config.yaml
n_layer: 9
d_model: 512
n_kv_head: 2
vocab_size: 32768
norm: "rmsnorm"
attn_scale: 0.125
init_std_up: 0.0144
lr_head: 0.00522
final_lr_fraction: 0.0
steps: 5511
Each number is 500 + 40 x the weight over the matrix's rms, rounded and kept within 0 to 999. Layers, rows and columns count from 0. Numbers have three digits each.

# down: layer 4 MLP down (transposed), 1344x512, rms 0.182, rows 1171-1195, columns 192-223
# gate: layer 4 MLP gate, 1344x512, rms 0.182, rows 1172-1195, columns 192-223
# up: layer 4 MLP up, 1344x512, rms 0.188, rows 1172-1195, columns 192-223
down1171:490485536417516518482540460496585520517516490578473441489607557505463462515419480462519501434522
gate1172:485559523461402484496542532525555585494506546495509549506477479474563478574490428517495493487492
up1172:483520523533445438555472535537470502502481476475539504474491453539482492476528394406566492472483
down1172:527445510473524520528501493520488531519471547563512531484481516486465559517461524515538478450483
gate1173:496479512473511522516517543471563481526453514549449485553443536472503394517484465423553515532505
up1173:464502449479518523476533461470466455475457501500461492544532504451550507514471558487515493484498
down1173:500459528542485485525566479513543566456505517569505539522499477486528458507583548446494549540497
gate1174:547479515488504497547452482484560481562514521513478469494526509486516499550518500387452490532508
up1174:517521484459519531563518459451572466488506494527480512499451501410549506540560532544483407509505
down1174:422499497515414491521563452516538509550465532444540505501561588448494464515463525528429443557472
gate1175:568548467513520524521441529390506459492525462492474479502553466524436482492472570467537551449540
up1175:492555527481445498540441459463507528536571522515502461537530484566481505512512485559533484500573
down1175:534509429488440523472494450589496460474555475467565481491407508452530566496534479494565523535445
gate1176:576502468500480454515461566480554529485444584457490492433460516554499475454512545490487513510513
up1176:561566554497472418487583528547472585532471527518555480448499544573511418483495571487445529500448
down1176:518445497499471465550549574498462487483407457560489463430445469550501467527470528565492552448499
gate1177:487565474462470469418427486489487497454477446528494544479492464532464472489530451544487531525505
up1177:484451470564461605542401515539610481518470511521489506531467506518460504482503480458588550505542
down1177:474486472482546481483530537530472510458509497454504511467570495484489499531480502521557581520509
gate1178:478510464538504426514506539498486522531451494502476491516556471525519484452476608445526491477510
up1178:524447486532464442515478497473466517476493467433430522560505401504470576511476500472520511467502
down1178:460525564530523510454465468553560507465485475495530437491401512542511445484454581496440575519471
gate1179:554491566496528550537542490467448483515503486497388501504506520591393529483515491467533501532531
up1179:491477530471463515522488562463474452559536432471453428452512509413551531522579551538489449458552
down1179:464482489504449464582504489440526533457540503534462516518505462499418521440531544484510578485515
gate1180:536484472502488594490462520470441467490459478466443546458555424434507521445462456498476491499549
up1180:457582485495527479499577601479505488436462509563431513570476476430448393467548577539461493478507
down1180:436500415457565565507481470477514472486441513520516496497506514547457491483485535570479456532479
gate1181:549488493451504476402481473566434579507502524507511536499436483511517539481481567462481464539537
up1181:478445498513477498592467509524589457576499528466493456487481480480458473550514524540432564506469
down1181:494563520473504472488494470539557499540468537526518515472507498515426502515488502504490469504477
gate1182:484480470485567413480487486512477508566559510396471503452458504522506518457541574523523460462458
up1182:512474555460474532457551480497506463390471596559536470528595461491509541409421434515421546508536
down1182:506497542563504561463517502477563526470471451486485465564614501463511505561638544560492517498433
gate1183:498463492502486505530479595534493490614503532595452561474469557569506375549517528453467518497471
up1183:490516456527499469518494493454448408511546546487493498526452541505507440487531480476525511552599
down1183:544464479470591472505531436490489491503403477513480469489523456511417522499500462521505420512470
gate1184:441563499553472515465438449469552564473517559461444473499526525553561460438557513540487481539501
up1184:550489458503510479599488529580421530524524504536533521515467500424472471565466515504530490482464
down1184:539598515533462586529507462552547487530462497473550539553484506569418501436487482553518469557498
gate1185:475482505508447574480535533555494511497545500439575493487505522486404416486413509522469454542505
up1185:534409422529463572415500509517467515457466503508480589453518491553435516503557469500526483543531
down1185:445571461505520497491459540502535510536456451525477510522471474552506487492485502484431456476471
gate1186:500536502542473548526435451502483519412426488506473496460463467443434527497548563519425384498483
up1186:451420481488531430552465471474506528437525477538484470525503462457449443538430521457523520448578
down1186:531440557501486441462481551448413484515521540534452437455511477545567489497536402586568465512548
gate1187:508441471476466481538540522543516493509467510512481468415472523368488473434452480569483524536440
up1187:487485515569536550523500443450512558528542486438476531507489527484578485500499447465505528560530
down1187:575500506560531491528504532469516430510552490587493543535436469495492504466485553416572476475532
gate1188:468508442460505487478518504497551529490514519528528533486444486514532544532502511474482545516470
up1188:538512438480457508477470454540443488526471409528481574511583559498541464485508565554542503527507
down1188:485479506497514545485510487473510476526558545519424478545458524463518502568509428477568489516523
gate1189:429479409408495404515478547520512470515484478498507507476501518534419493474561525438525552532494
up1189:533577523564473530510516505550497484518522565454499448518525534450564504535532514557500452470490
down1189:570524514461466545472552527495501506517516483468434571514559474469534490534459429475522512506428
gate1190:540527435511504509535499553505445456578481453516442521496530519522540512485438480488457539551429
up1190:494533511489502475474480496467516498504525541524500509507517474516447465428484459499556524476481
down1190:438504601481448472507478536477511525480468446531532536453497551519478462582493490509459517467479
gate1191:508480469449484510510483576524484436537441517518419525522481466489422511485440534443534504525521
up1191:535545536554504460512537535475583560486557541546494567470542558504520533496524511483496493526510
down1191:499512473555511494500504502438521509422497438574489376485561490489547526503459455372518542434512
gate1192:519413458566474490468566477500528547614521500537550472442470499501533484417527464525468484577489
up1192:485446520492502418578533541602465468475510496505518470525525484491522530515513502494588519493512
down1192:430469533573540505512533522528513477452436558540420511561475508506426434449536549449552428491508
gate1193:459588515481559518449492599567546484501549530473509467360498464533566421459460458598516507527511
up1193:504556494405522490416432479512513472531485474478466503484511510493506464420532564602505442413450
down1193:538451540439538427538439497478502467492453519486440591603558512475530538536540579509438476542527
gate1194:505497467514490425361507527562562483495516555575434571528536564522495476511461563443524465588487
up1194:507533517552493513533564473461473447426493519450531448463528516478501487525529529554524565444418
down1194:516524509472457487536509542461548533442581550486474499334539509555461540544543470538478445403486
gate1195:457504511504485500503466483501480454494461520474505525516548501494528469517543516540570477469508
up1195:503499501526490505599460584493474459480441468501541519526532559514539518469427457496463527529545
down1195:495507468439492470438521478503439508503447491449453562453479472473550495584459485507513479538422